python train.py --hidden_size=128 --num_key_value_heads=1 --head_dim=32 --init_std_up=0.0684 --optimizer="muon_variant" --batch_tokens=[8192, 16384, 24576] --max_seq_len=512 --max_steps=9489
Each number is 128 + 24 x the weight over its row's rms, rounded and kept within 0 to 255. Layers, rows and columns count from 0. Numbers have three digits each. The size before them is the row's rms in percent of the matrix's.

# down: layer 3 MLP down (transposed), 256x128, rms 0.17, rows 93-127, columns 0-127
# gate: layer 3 MLP gate, 256x128, rms 0.116, rows 94-128, columns 0-127
# up: layer 3 MLP up, 256x128, rms 0.116, rows 94-128, columns 0-127
down93 091:155169144125143130145152138144133127138188105150129144104121148178109147144116145160080120112127120109118104095135097205157094145181134180157132150087097130126127132113173124158134141114072122112097103159110153099121119118150146104093127123150137127143139115150138094143132139098089110146126106122116135128167105103102118103125113118107146177109168116104151131131131113139142150172133
gate94 092:161108121105124097142175128111119150129131122120098099120111169100105131163112153140120111125141116129113180153146116151129142103132136106171128113112107112146168139146083088124119101152145078127130124147135127084143129112135127105143124101089103097108085148125101179121114169122135150148126093088074122093104105152106117136144138065071085115134099145091121103133118108146123103120121
up94 107:142163129130141101158105161128123120127110154127171114141148114073156129119126116114142109133128120133125129142137122142094161095094093118121144137108070128161117068167130157140162160136152108105165118138160113109166102118116160143104128142105131095117119145093126131062145118066103123167126122108145118152131122102128140133126125126104090131135131120105149138163159166125147097051115
down94 094:099088134118153119106096107164153064168106152130119110108094133161117120121119128133118126127130096117122140178096159103132088172139125128112132134157109108134111107118091084141111142119105158105130169095097163111103186096158099135120136123135176148125135121162148093139157163105153122115123130125161118107145133147149108149118164132117078107158110172135151117121147150132133142113076
gate95 087:146082137135129167109117156121148104094071135098101113130117143102121094163118081114088162141177114127118145105105137108122162123112168149102129152147107145147142126129095118143158107142154123095172146121121136089142092144123125121120105148093087166120107118143119112090172137124150133096113126128103165151140173137143116155122134098171078128139137145146127149119128129111102159163186
up95 090:166161107124119112121147092124098138144139102154103127131155094154143132158138191111157125124099156115123130125145125157151149141168123134149138086139121130123118129138162142141098149115126120118105113165111126142121170150141092106177116109105151084114169143130134163160137118114136123130136159142167106128143078099115170161121091138085197122092107134127153081134143118115149079141096
down95 083:137146118180144100128139140111097135103124152071146118112091125136122148128123110147139124102124164109111150128151139121094131135143123137130127114146089116118097140140155123102122176141141112103139141106098125205136095061122100122149099108117127127062125143111150095127139132125164136120139112114147130105112148127120094127108111124067097110146164156146175129154126164109189092111100
gate96 095:116159110107168147092141149161139100131137132165143145143094167135143109086148131159119134129128145133138102145172147099167089110168064118136146151144125138160129134148129164140138151098136118142181112158111136143155134142104163101157131140087116189119124140149176139118140103142141097116110111126125109119159088143127164122148159158154134101099112126125113170109118173124112081115122
up96 096:103111173128090130184083119084135110099159135101157132109152125079105094136162123140146114143093081138148114132129105116122152131109177158147166104115092116108152159077108114114128142125148082117150116140146095094101124098121077112114156145149136093120150135134101177144132134152142153107116124148131124130121105137162129168110121104118099119129127137120133114161179129156157147127096
down96 110:121165113114147186144078138155082113109116150099119097147080129149142159141127146132139153143154140161146125103146135165124119167125125144126104148160097097138106125123121123144105135158133110131079153101098109111159111127137131142060135155137145140166126113147128202137119111155074135105131106105156139152097115113133107124134148125120077111108134094151096137170101119108155140112106
gate97 082:133090129134084161119116134114151127165149097123159163149106129160125125104103097132115125142117115159117116167123116130118120130145130150098149119167169182148161077117130116105121094127147106092092162124139166091165127096151101097098154125127094102162155088123135174125120146162112110143118121133117162102138176125165171114121072100116129124132113126085131159133138122130091113123150
up97 101:073136111081155098128146128134185120130072151101130139105160135092142113181122149100148125149137103147126133117139105101114149134149141136151120126126096069102113100121146148122133169100095103141107128130100157118107136149092136111131105108150137105132111149088155156131145149082110132095141103099102146132103088127133073137151169168129135092123100124150123097172126146158120133104131
down97 097:160164086132107123115154151118144155116133120144120164075089138095093125150131135168105099094145128129153100135090101138113055116143129106075115130150192139152132128097118146151133112143140157107165114113160128145095118097124122137151149112128122107127166151133162111138135130091093138155117154133101137132133167106153150141146095135137112169111120158163121119148107133125145151129193
gate98 107:129076160137124124110148105134164122144159096141105106092129136153121157149138121120128084133136125163120132147121127160150111122128137099129098104168153176136120145120128126106139147152098115077129092109130132107130096128106141149116085123157140128140135197145106140187172165146123155126103148128162140143136093121161114131161140104187095146141136129155131086100132143142124136159065
up98 104:144139127066147123121129132140097142171114097083131150116131124089141151151109103112159096103105154139098133138129116130118100177100089098094086107143141124082135165128138118139126159148103074133099111093113127127132116121105128122105142136126151146131162120133121111182146136139138112137087103072168133137186129136128128134115121120100126117133119094114098063117146115101165108103163
down98 101:139147158141114079122108098097135131105155128086105135144136173140117131098079131114121143092116137122112137157154144128139097117148164103110129152126146118133114141105127151102092149130105133143102114082160152098108166118109100060095129163079166088133096093119138143080174129138146154125112128153121127103089129095117077110089123136159114107141113145122117089102141135129142124153147
gate99 102:154103103145131141093151149138133195125123132110121156123116098125116139097147137076169127139146139137129123098149130149180126115156120124139131164171123130131143131082115121126125141097125109182122148141134135145160123071138118106138100084101130163096140073150076142109113130166099147093145116121137142164134161132164114095105110127143137153169137124070142131074108139143127136119111
up99 104:136103100127110108132122149135114147124103113150175177120118089153136138120100120179093095150111116134124111084124137121111113159131126159132154133148117142126150095109097126100156160087132086140137147142116102091148107095097111108134149141133124110118187109132109135127103127117143148145104112094140156133125128120159109128133088139124081121143125113105150107029111118179115158106085
down99 088:100104143094146127095108095124098148106100128089136139151113125105131159116150128112138180129120069105068139114128117075138126139130154134115139143093122128145157114138144155143100143105105113172145137112100105114126138135116138106138081104102104139146168132123175134144133158114135138131141109183159145131131131144168112105110162152067133166172147147133165165111104170148100115138122
gate100 103:137135120162117125123158096093125131158157127111115145120134162108140143100136124125090147103161152095182115150129160122124126160181129086110128150133117083123089119158134103107137154156155124088196117158133105115095089149141131166137100118167153133121144085116140126143147122136124127135131124179119128094104137168115180161113134120098106175127101108135174155146129142137116096125137
up100 100:133099110129158106122131095120158085121113120161113121117133091147174102139140152155176115125101125158081133130148086120126135131141145072142168132173100111139165153096140072147120119125157142148094139165110129072142149094157144103131151151084120156072105142137144118119153159104115114112148112134111117126109130168105130132143099120127139127100169087138088138140144119133151121126094
down100 085:133116084097126135128113151159077171139153114164119150103149151094092130100099095104121139136138107138090157144121069123108177104093120109138116141161149122110176122143109127133137137128097142095073132132137135180159112120140133118101140131132143125121125163131118153143126141124144169070097092134117130086135171090117099130119132126132130147128105158169200118133132134125135140098137
gate101 102:133138171152138124090149112148101108073129144108118114125126148145099108164153102146146187134142147107105124125146167108101132100097140152119128120114163136118167142138167126151115192135097103121149140151124117127092186148109151096108149161076111131109172096136128089138135125074138111196121130134119074126157133130126145124133131132138112115088143130149098121138109146123136103153130
up101 103:134136098083088133128112091121121131133123119159131123105122137195139125133138166135163159159133118130156136178106140115139158148161101115097116130154092105120122124175088132065134160143155125114138165142124137146126090104126120108107137093149136108133123171172122157112162138075114145136122126118118130118151146113124152151114108106161136127150063144113117141138130058159149130156155
down101 091:103149142133124141114142137112122153160133121146148099140136153166115138105147162123093129118131137124132114146136102102168093137110087105138139125145115080116077141100078110159149118107132138120121116131071138122159136135133146126127125129105083137153081144181110138120126145165146135193082122126149147147156104134141125117123083121145121119171185115104157062145104155154162151147116
gate102 096:110128152123151102095124090159131107121116094146171139169114117177145092144109107155129113130086064081124173120141119096138118160099140126133129154132109153105132142106138126120106133158125163150069096135152105124143147114132127092127135131138166111133111140091115134139067164120167138144156098113145084152131120185160123140134104128113121098154122082105099153114122128140104134114113
up102 100:166159134098131133106140127084127119147154105122144126107108163103155107053209141135104130121135164143107132132133132118147144133144131128121086138148147113129080124173116111092163089132130133106168103138083147098127139133111163144154120110120125139110159057124167097128154118118114147126122112119109134093127158102128180136131114082140102147099109113132170143148125144127118126146144
down102 096:145130091126146124093152114131120095123166144123127147126182119075119144102131125162142162087075101110121157162123099136119117117106092125125148096150140108110081149123147114178167099157132138121104106156131122134074135138104102110182124104140128104122103122153135152123170131148135164111112124127109084096128142130137118156102111132138118141115061124157101097150096099131137155090117
gate103 112:130105142146097107098149128105121128109136133158137117144140145138126148112088118171147151136127080099094082115141145126171190120138102146118139142103128178138133080113130126154121138139122150113113112108139128164107135075093098168123104140156099160136150174104129154127133131181138151102152179127124134149156100155113158113139168163120081105128169114135126124159121093149125116092133
up103 102:129131155120066138055155122142167152133152133181136125075159113126117117168113110109159138139115143119134096166112152097112149123163132124140128152149119137109117081129132138148168121103131119118090096146166127184139134138103137179115112107126154134124164110122146141103127139115097137140104159163140157152114154122114133104119151150133100112109110140179126118126169113092144094118082
down103 089:143149134136130132147146134123129123135138124121131127151134176145126099131134108152098131118112116109114113147101152091135131131082117102110140136121120155102183122147137106178130136099130108148124159072159165187132122155096123143164101164154167147130154114156150143134146149127149189180109152168161118138174181133116101141114163102139116126132123084124152093138144109141142088115087
gate104 098:086151125130088157144111115129085120110123164132139160149088157144125115081113099125137125151153144104144140117146141140075083110179155104114159107158129153101103121180121080141076133136142135143092103134144087110125114168156151109096061111116137167119124130131149124120089114126121152136099154145142130151126140184143139136150140099100110124126128126092159154122116123147104115141119
up104 097:160137114132184116127110153105141128127102099111090105107166135089105112147158154109148130111108114152115105172106120126112167096114123173152096132111144092147176121110097128131164118109105141112148098130155174135128134122144114139135150148134146138181126090119122110118122096129128102104126051143167149151127120090086127136106102172153145168133123143180086135139127128105127147111138
down104 085:166139143105115103125144125127124109133131153111136144109140128156127103133159147101180118138160146139133101131120155101129133104110125147085072135189172111126131155114150105140089104122130158106131092132126110160134164097078154147153115166114095085128100098132125128132102146129149104090130121080130150084122096102161109151112119124112096097139104145184147080139103120108158160121137
gate105 081:106116110080125131132139117132137126119138129135186136158136076141095145161148122175121114164115108117092139110106148143139103106123130160138175144161125182169138130057112087135120106132168137149114134127134137111111159108143135120099120128140100154166131156128086125085128156117126118136147155106145154118151135101099132107119134101151124169120118141177144105117118142092061093135100
up105 090:130131135125149151131087133142121168110115098106120094105104151156112112095100130107133136076123181143129120137157147129114125092126120128145090127137143103094130105183157149162141173169142129057151145159099165129138120122085133127143139139105161111093135101125176084115109104121145125114126127160106101129141077141140113126141141144114178103111166106122116122118136137129189115124153
down105 110:145093121106170123129134121146158127075115129092154111137122088134133162127142159133124113171166114142147152093087151155108106161157123118126150147171095093151097151134141154106128148156137162136152158159121128126177151120120128141122112143152154127110152133111100152127119142157090079118108141138144163153170085136161111151165114094142164129141139132179162134110100137125180139131106
gate106 111:109133116113105161119147162139112129126127133150179130142148112135106147140119101094090135160165094146143101153158147123114128114094098102142167118135072107108110123096114123120155115072115135116074113147112143103100148126108108084156204153140160110113144148154077128152137131167123089146132151098157128112115123084148146141149121152079106137093101148126109114126131112108113107127128
up106 110:117152113124140196129101161117113123150161140119159141136138082123135155163134123089083165159146125106116106122091113105098110131096079153147144159110121109119134133143128133104155124118137148108087106109124141114111169141096088105159167149155137120092158152167120122123100117125102100131184136133195156139111130089125120133140130127080127135083114103094096113118126110113119102133123
down106 108:093132132121137125146133099134135135122135105144099141129162152136108136102174144147074062093126093145161170127148123130170104102105161171113192136104099100132124112121111095124150086111088131137064092128104148087097134103127136095150149149112120166164091125135119083146121109135111115120163128147119105134114135099088125109164132155123112118107162125136113129144130121112134154139136
gate107 092:119143128155141124115109097148164078101144109132148171138112104147118150122133091145150127137137125121153153092166141077067145125120169134102169092157126166130106141144160136111078135155138149167190140084091104127115143155091143123125160155140128102130175103117171122125123116130101152117119130105159097138135125163130163124090151116110115128126164119114118136161099152136145112148114
up107 099:147146141121088114110124123182116105098110105126137115131097130134143126098110116103104117144117107124148146101140137161119150098109124145170110128132125178159117099140162128120111165155166169136110136087116166123168119097093135133119079154136113149096128116154097102095151106153139141157093138132093097137153175145183143135130139152167111104094169111088131111188120131123152132129157
down107 096:147117100171109160156138122159150103123154122113121123134109118147165162154139146121156146121173139131128119182157086133163138106160139139187126117085130109157129110071145144133121105127123137160078136124121112070174166139180073096081100109117129138089146131146097148125137116163155111111117109098128148128120144123126121146151133186129135122118142132130110125100130131106104134133151
gate108 108:134134124086146151139120091130136098182090156131096103120187126090107103156098170122132139128127160115110136115152124130151131173089106136154151078131107136127150135142108131136144139156095138139126121159114117150144139137124131136159085161110100138046135121123172113117147153171140108123123155145100136141156154094130113095132122133149117102131144119134154151168087160105177129149114
up108 111:116145120136132097151151165137114162123181093122151144174096169186151167129130116140149127098165102125176126145094104137139134095163153111078112142138142136129074146116158117130118122112148117104128118114125103123115134146116093119097137121137134094189133145126102162163080103099084122106128104110146120127118111160125145148121133107109123109150075125126093114102145118124095138100166
down108 091:143128183100123149077141151154117152128125157149116128109105108143149156138141118155138117111137120110124091115166098156104126135153157159138139139158175138148130078147126159136099093110117128114149126132158145107109129123110162099156171117163116095114100133144186114094136142106199131143129132166129174130123087115151092133128142146135174098140089125111151115143109092144123085125105
gate109 108:136142141116116106152114127122083120103177118105137111100103126124110086136192158157053076127120122139109130129113150156138115130125108152110159117120125162159140142130134131129116115129160142164130104142161128116138135157126113106114105115118083118111137130138125100159125127144160138133141127098149138138101152076116160123127167150114085186155151096173141080142149133135091097175094
up109 110:133136083139084149131127131131118128122113134116133111123086145128124069115160154150105107085097133101120151146086140147146126124151088103126145121145158148104151117108126134130094106111175169119162121119151161140090117120121111074116135088108101151123169130134130122121125126145128113141112064091170116146098116122126167094127121148123093172143140104146116115118173127135064083113104
down109 097:128120130178124143144103132085107103087125121116130138130130140118116077142154167123150095076126124160119123125124136148165138115081106152191153109102122109146090159109146101112117109144120143133157136134153119138090123083094115144109116068142109114123119168137160085133112093130121128135138127167140144120115154140093172117152107162118149106141144181104126164150136189126125131117141
gate110 087:073120183163117156129107102135135136151139082166120190104128146158132123099099091136121129113128122115134102120127146122103111125186107117163119094146121104125148123113140094145155156098148133173104155138156152096167145127125137130144142127125143136134134155149128115156135121112122164119089175128120137151124112098128138161103119114085120114092059152128118107130170170111137131121074
up110 091:137117101118114096095139102120101078096104207122115128176133132148148147143148146094104154182111117155138156158160145123137108141106104156080138176106129134093150128134092162131109109176144149085138109134135125140100135141148123132078100144163125130116094137137149098126150147126131113155131093108138101106098128158109111129098134138147151147167133111125123173146128127142161103152157
down110 093:137085129132184104167099129098160158094111114094110119145148151108126135094182111089148113128141169131110088152135169129110133157123141121103123160162091149105126138106153136108113103147124120130139119185104106125172133156167132161134101105127107119164174103148111141140113178129109151125111115121151121104134101118146077138137125108166091179145142158140129150119142140145159132138119
gate111 101:140149080136149127140115130136130137120147070122121147132138164125152118134166143106115156117133132115107141133168138118105116135144133117146099169193111060154136185137169113156137130176120108124133141137108155110090142133128097144171162110120111126133147127146153153125123155124167149069109146142082135138109124129143162113113141126137140104164112103166154124141108180072130106108145
up111 092:149091074131130078084143103143153139128120172109121122153093134114085060153124151124122126139133085133150126139103106145111151127125116111147170133119079074102156158129140127110150141135130138145103146129125112096121176146137180112132120175156123128118101130102179150131104122155180135119126142101148107104094133138129151117096130113098112150100102127128093164097115132110117115140097
down111 098:125125150139109158113124103122114162130157135150120126108166123111140132124130099132120119100146181144125116160116072133125167118125112079159118128131133170101111084163143103149108141154107155111106114160179120140106164133116129096108126085120073113138129125080113173144121127123107135150160144149134118099061156150128152081129150101095111103124142102101175112126147124144097095107129
gate112 104:148123118151110083115114138146145116116105160125110164122091143140075166087116104117108134149125099136153120139152162157145106146078132142081106151162123167100143137135108127106110090127147118131130134107111124160092113109096146141123129093156102122115130116121137149129143133154155076130128120132163112125143099128123161095153106155103141112181069136118154110145076130110064142084120
up112 101:111126108108118108088128104133179075105119162122157195133119111129116163128150100092154119079132095143157094117169148106117165165085175128118083118114141109123099112132103143129114115087105109145148103088127114151093122132109101109149137124121121105133116116113097135137133149137165098122115151126174105109105106145140135126104135151120135141174125096171141140140118133088114120087162
down112 096:136094154122162119122133138168140102141140151146126133081119103103103126126114176110124142111103135106160128171115172164128163148092162127129119129090156117151145142096142093128078120149130129139165156111121116117123091177128115127116126170142095111081146109071122134119111161146104156145153144109156134114142140124125113108167105110098143089161138133115125113117110099172104061141154
gate113 105:116116132102099159127138127118122079148146122094135114113132154119101123135151124127140113129094092124126147112175155143107139136160119119132153133116154138139131120133110086140143105132064159157134118143119104089120094170107171077163128099073150110120138123147127112124152140121158111140145125131132136126080123152065105224116113136100111172148117130105111147156143133138163141152130
up113 102:127129149113168110112143155192153118091118116104115100146156137122155155116131131117127159173076156118116116182095121118120104133115104164078162120112184159116138135095120147146132125112164178080136102131117157110121151100093082163118114137157115112134136156177144125127170097136107143133101123097119102148171125130141105074116148108111133120124136119132161138139130135141119108133113
down113 096:124092132144121103141130174119115104169103210139138139116144161138133124127131139110147093149128094151144144109113106135183122140096137152112120121147181131115117142144152100137155125124168171155133082139112150112129146106138130142186175135088129098118123151160127121144109128126122124142165117111115158105111111153117122149137120173105104103143073139142145109118152195098107150139102
gate114 090:140070144169160136158105164125150127122122147095112125089134123167156119122159149126080093142065134121131137128136108148099077103103143094080110122104138147129133124143165090161120135132140119134115123108188095136128110091161112125128202089115081131138129118148150106147153113130145116106094140137138105128139117128105149145126105147112104157128115082121129122105127101116162157149137
up114 094:144152131137123135100140098145098136137123136161105148181134149122118145113116136118157149089190111110104069127152148123141196165184117138167163132135101108107138140109100119095147140130119139123140153136074167116109141124118086118116066120134159123112128158129131141130126141142122135171152083130135139114105146139115127117104110086150146109106126145121145146170115158141106065123112
down114 120:089121103059096140120143129151114127143124114124156099135133125082106132104138160128150109124139084161119146164077151130124153161106134140149166116176133108149145145116130154148113101123119145150136150190102129120142148127137110165127088131155153101127114130165111174109130152163113117157144123159107157157159116115122104131157125083152152158114123100156131128138111119069078154134108
gate115 096:101124108132144137142126141129115126167124131148109181089125118139111107160109126109143176120140129117091124163108106104136170136145120148110103131138153132183139124144183140113129137133156111140103118102108188132123158130083132156138100122092160132139126094150135122112168114126123153142161099124154155093127182134101184144107124102132110173106074156104081142118112146122140142144173
up115 085:149131126124127112126146147135131148125105104133149095134142104115077118096151115163135067087125149140099128105146121139121084085119128094112138099111053135120131124120133149111057110103131091127116134145144098142105119185142116112144162121151104107130137145077149133110094145100140154152084143157140143136129123096135122083179123136170128109157146086138120109128128131128128093092112
down115 100:093132110073139100123138094135138120079118124102111125101072104051105115121135149110102113110115151117153081120104136165120153145114117107095144144171107129109140147201118139129125134116146158147119138153121095118143121122115094110096168095132108138098104155134126132100117157115143089114149157128133161081142111129129096117129081121162077105118103125103120133100143130125118125099138
gate116 092:147148124143139086130118117091099104138162096152119123131149112151083160150158120161147138108139102136124118137162134111139106127143143162125118149099148100143126163073119161084179148159112142104160089112136117173115147133137087111118138124138100125151146136153156112108123129142145130102129126127172121130186049128135129100116127126076114123147119176174116144135123149114162098148099
up116 094:091069080118150122089099150128143104069132126148110138108148083136119127135140118110112122125111140102191149162092167130128129161114126096088131149125170170185113141112102144132170126110123125123099126112093106170178121111148115137096145138071144125099127118165135113146107135102094114137153169136155140137127133136129114156124123136130132124149129114122103131092129168147085121112136
down116 105:123132124149130108118109040110155151092143143096109135123161069118171108163135108141135160117117158100140110137123102155101137147142144170085145128148124122133122115125115121147157144152134104160144106091165109130149124139109147173105162136102133187130147093132122097125103112124157125156153120096108183148119121107108109127137107165163169108095155123133150118107139135109118119114084
gate117 117:166132126119150146158139117108111104116136112134123150115153164134154098133115122137123128131133137121095154124118132099123124092122174140113180162161121164092121163096156135159107162123152125160143133149118155141123125111143145149142103106064110172164130103108098124094130128149135127110071077188142087110084140126149138117102166145118169103133153163134116127145147095170134155099119
up117 118:075177114168119137121187142139146131103143132076125109110143117141163110110157104085121149077137134146186125109149097129123153184103133092119140128088155120137168104132134137102139113134128140093099137130139111143155133120105147134153116139167158119106125122155125139164126122164096105115149146115091138121173109129132151114146070127106098157117103137119112162140117121070123121158134
down117 091:136104146136147118142128123143143117146130162186093132129144169091144147126117094121135108143120153147150095150154092098154162103153130148132089141133125113141068153141104142107141144075093128113091128160162101104117159147126132140173107138111123124078134104136168105161126119132115068123147134109153122148147114138128093135066092132136087103127096111112149143140159110135137159091148
gate118 091:157111126106137119146140155144128125113137112171120155131123088124094136130134071152147139130157149168144162147156134144098111144135135152154166120103089154125136123095083121092172137106156153113146140130129106136124132149121136070107138139149142142157149110143128174119077132114117145147128091076119112171168137074148082119082133135084134129130155125164117103165095149123123131100108
up118 092:059161134137122106089096092098134147134167154104115113105111154129176124065133171129140127120078115114119098093154122099133156082132138130100109144160132136119120103131137119140128097128131121118100119152158127128142136139194138157149130122096150117116145134132155100132136143135123140133162159190129165099097096174123123132140134106169145132114106125129168120145165134106141104165149
down118 092:167111117119109113141107169140131168152125158078157131141150099094141104146122112132099091172151128137190146115116155124119099154155116093136131170096128118115107120103131116117138156150099147108160126147106119157164107099137171154122148132107144116153167190090152089103093103127113120166116114154121100127094089128146098149129116115128074109148138114126124122092131149143136167125113
gate119 116:151133120114121138135122155154103096147149136172125103159120096097117139087117082143143102178148119163125097094096164138130120105126117144089161104169124188127107157107146149159167144137149156107146146098146059086120105126114143153147149101137113142108162121128128144138155157116138143150145111142141103123121143083146088102131153127111128143147118165137126140085117096093130148170128
up119 111:118121163133116154117146155117180140076091156107152102069123126177121116172131175133117170136132151131156159132140112168136124129141124118128131131124151093125136119150118134091141125121130144189100098162109165157111068131120157123105136130141145143148109139130136106116133146143117101094110160093137103110152133150112145103085096125128124118118138109126132114152149138163163130045131
down119 112:120132117168142128147104145137140109074064116157130101105142127154090124124148134158147146139161139147150119144139132140191146134147153144106108087106113094164153110113094138146107138140110121147074115123131177154118095123084134115144125150147113173152165138164115132129118112156161083129139109132114142116138114124150093108121154170138142146120074080128180103106136137141137134123167
gate120 110:136139102112155156147145107116145098122163129128172094152107136132137092135113158129125163116134133144124146141141132138140145108103139150159145165098140130179105109152135116202105130142175173153117134140103128113181167128150134109167129146118123096142164105142114130127134139114150160147112085191065135128102118090164145112108155134096177114155141104135110116125131114139105133111159
up120 104:161121131116152141169155123138127142103196168145153132149127153153115104108085167136143173152139124136125126153145105129134141131108151137154152147117129122154113120165134121180083144130159156157127139131115117124168159144148138112146111117100140089128130105122116163115124151132172129154094070147076148150087128099142134113094141115095170096110127085190104141114136118127118138129159
down120 098:122152109097157134126146138136122141113131114086139124118176125138153141151103085127100111134123109173163131084143122180083092119095155125161090126143120155113159126113151086123176125166114125131113145124131128144125129132138140144088150139150108083153140081188129157125126111113113155119169105133111183143165107184088113108128143105143178132125147123108137138135123128127169117150144
gate121 104:113115090152121218113124114136133114169109108149091098149138109145136132088174125168151137146105147150098164114111117130143113159150110121145152159104138142122076073122115136110161144155108099147100113123133078159130125144113113134124117131141153176123103118143144119136148156140103119116122114098066122135126111149147105124165141103120109111167149150088173156142107160146132141123129
up121 101:081135123112109151108126139144144109136120122154128094169157119149125105109109098187127104126089159156080124095089123134134134106165105136142141153100127148123070070092104136129160109131106091097083060138081123196124158163147104137130142145115124112122110132098135093114117137155124120129132100125098129101129141131118139121175117145103119107136125125105157131111138124132129165111120
down121 103:138127136113121112104175052149137113174153138135138125116133107155113105149104123154088130108124123125161147108130159156150141139150138107121123179145092122157109139183176108061144127127148126119139099110084107114121167138118121156106140124134137100108107139107115100154113143116145125119136137135168119171080137100092139151118144171077147114138116183110096118113121119098126123140153
gate122 122:102143096147129153106095145126110082121142176145162143124147141101149108177166137102090127152129125149127112090109147165154109159100135141148161108145115134084142081104103145123123086113156132162100183151138102119159143175151137104103148130140164149079101120115128128114114123091107119132171115144111096158097135148107103150153141129125149119106114120105099145143122111156157130170157
up122 112:150147127105155068130150092136132151148108125138073154152110127110142142107119119135146140112137123075093151138137093093087149153093128134155086134140139109105141155125115096120085117134147135123131108085149144123184099117106126155128105145114114145126133142116136129137089136194130148172084134105112173120195159115151190114136154123106143108129127144106139094135125110140135116137132
down122 101:115116120139106091124124177151148130148109137113128118134130133132165138127112119111148163139104166164116141091127135149110111112132150121117110132107150102088148135120134091142143144191158123122182123095139108163095140141151084168135116158120108104153177079119097175133058134113172137098143139122154143079128112116111122130129164141150137115153119100138172119147182110145116118109138
gate123 087:146133147165101128125118080130113129110160146170106098112099140132100156099136118121138113131124088127124146125136129089084086165134142091098145127182117103114141162118144157147097141157117142105185108131129187105151143077102133113126127098141130117098107154171075147157103117108132119145125113107126122149127141135153117145122095076137150114140155135080140136132134094082096112120103
up123 095:126173118094161158123140163134109121128142102118084140145071114136167100143144132151135149147094129078097129188150140136133132112100130139146163116129107125165190096108093114092106152141131148089138125091122136125093142103173110122143143108165126088135161134155144115138128136152128154109113114129160125156159139146108093102140117169127117127098131147115153114103071114092102110125134
down123 099:087097128104126113106120103124161154118106182130107150121147176122144122118122137149126148188121110165128111108110125113129160159117126117125158118141095148087120094194129161134117090134160138157126176123105151095154123140125113111152124122138124127096109131132175113139090142187099109115092139134088101090147137138124120096150147160095121136119129118095091110104112175101112151097116
gate124 103:162146128067117101123140128148098117131103116133136113124156097122201160143106142134112141180126140088150143128147132100139123105092136105150109178110135114137128132106152123097103090168127145084118160153104158086159142120076146117152116129160083083106128153164124144127130147143143132130142104139134097123115128124131127126147157149158165089131094133183110152180139138119124122140122
up124 107:091117146168122151146104127116160144117142167106109138136087152131099107111133109101115121066129116155135122120104122148109140148162125153101145090139126106141145119157090136114151169082126124154103069101147076143097128152182108144096150141082157160107134129086109136115146138116117126121137138114123164095146121145130142131127118117116086164130153106086148075080128124144119149109150
down124 096:096112123156137098137153117124128123143132101122094152147096143112120111115136114125126135098153168143110125151128093114139116150156111144142143126184106090149124144195069175156117149123136071118106087148147111152126119139111135122119148156101108161106186127132106108145129152069119106083109115158140161122156146104111122144094134130108091136103101096124114112135110131161093149089104
gate125 096:148151135127144142135202108115136097136174111100136099116143079091133166132151083108111121159138131108114130114115162079080148129139149152157137120128108122164112169133118149134137130125089147117110125150110158105170104116057162139099147082182105108122120093150098132149161142138077098126154139155126103121165134139108127146133137108130131145135130139120117163114143141157124121109125
up125 105:115165119127122105107117145110134123161138128097112178142112133141134132115144112133104149061137114122137102115145159101100144118130135148120127125150119119152185095131141154133085133151073113125115153161123129100184114155117180153162128154135154137191108131131101135165120112161114129103122130102128150119127134099125170112113123043159134143072138125133109145096105144101136138116115
down125 110:137125108158126128128139087141101109123138119076095108116108135149082127107160129145114133119126147163121134092148175171095111152167145141141110108124086118128125145136129124071102125110080113115127104118139118111150091113130148098130146118109131151092149103120097129119136118084166110087150095109098097176129097135123104104124126114151141153104153137147065142155114079157168092111142
gate126 101:089133164108120126142157157157099077167162171121107183127121142133086158134143111132142093148116086129140115112137108152131139119123097140155188158100098077138149083160114140132110161137132137143104129142180119132122140194136107137134123132104144112088109131142122127125134163114120101125158157135153115107128146122111140168173110149120173117109124112136087118097130086139136146138140
up126 103:173151127164090109122102085133143137082121092109115099147135079080128089104138129117124172087128124113127099152134125099122112147148168105122091099186146160116127163113136096129124114130128102150156123114110129142182138089114168091133145145151130153143121118137118138150098114125136200112105129163117122124158116128152095119113128077113094135148157123130136153123112117124148135105168
down126 087:151132154114121147120135146156123135099097125124126128123146115138133102144122123146181155120111131114102132119086155128165141103116104083078125110092134118065094119147094142114087105103158125134130166127113126152126136137130124164128141082180087130083164088116139161112140137116132109112101164116139099109098092112140167139123127112156129127113128090097163132135141153151082079108077
gate127 109:131140087175126158137139136138140117120088112130126131132132083135146141106150131085145118105113126114144123091176136127115172166130126063140172135115093135142130123142107128073198137111128138116135105124130079142150094129153168086119130169156122116165124161129135141177171150130149121140080115140148118177133107173128109126131117130077134128127127130151103147136141111153151113146142
up127 109:125141124157114133135127131131145089072078124110157120126148086158125094125147127106128127126096109099142136156147133139094174171126117100151099126136115165116150120165078120085136122109153117127135118161091115125107161085158148093088119126111141092156133165118125127126118186159127104116132093112114105118149119176153095120133131103047146143150107116143120118114101125152149111132142
down127 095:116124134180124135127154125110149125155139088139127117135145171134076157142125145127171143093101129159080163114132120165140147156167151089113119152107117105188102114138142131125056114097079074143124091131122121105119136104141133137139091152100120102130150111098093138165115095127122113110154116177125119127141137113092138123104099121136151131090154124105132130128130176098138124141109
gate128 104:093093099116125135128115109125117073140147061146126135117108110161151152127126099163125137144101139154129140141135129135160163117123126181127104166123134116138140103129126182129155101097137096186109103118121100143092117161152126116128108141138102179165114138136118164149151097150088122136140140119168130150113135111147094129137136079106124136116147167112176131122086109136082160100101
up128 104:194166130101148132144138197120135156107109124084140143134120128110142086152127153098112108116141113124096168080127154128115128166093095148128169125167143142128112116172146103130097129135093115098161127101101144077131168112132137148128136094117154139102119104132107118115101151110106160100074115122085116147141109156127144147125136124141087117123166124160111133125136140113123117154178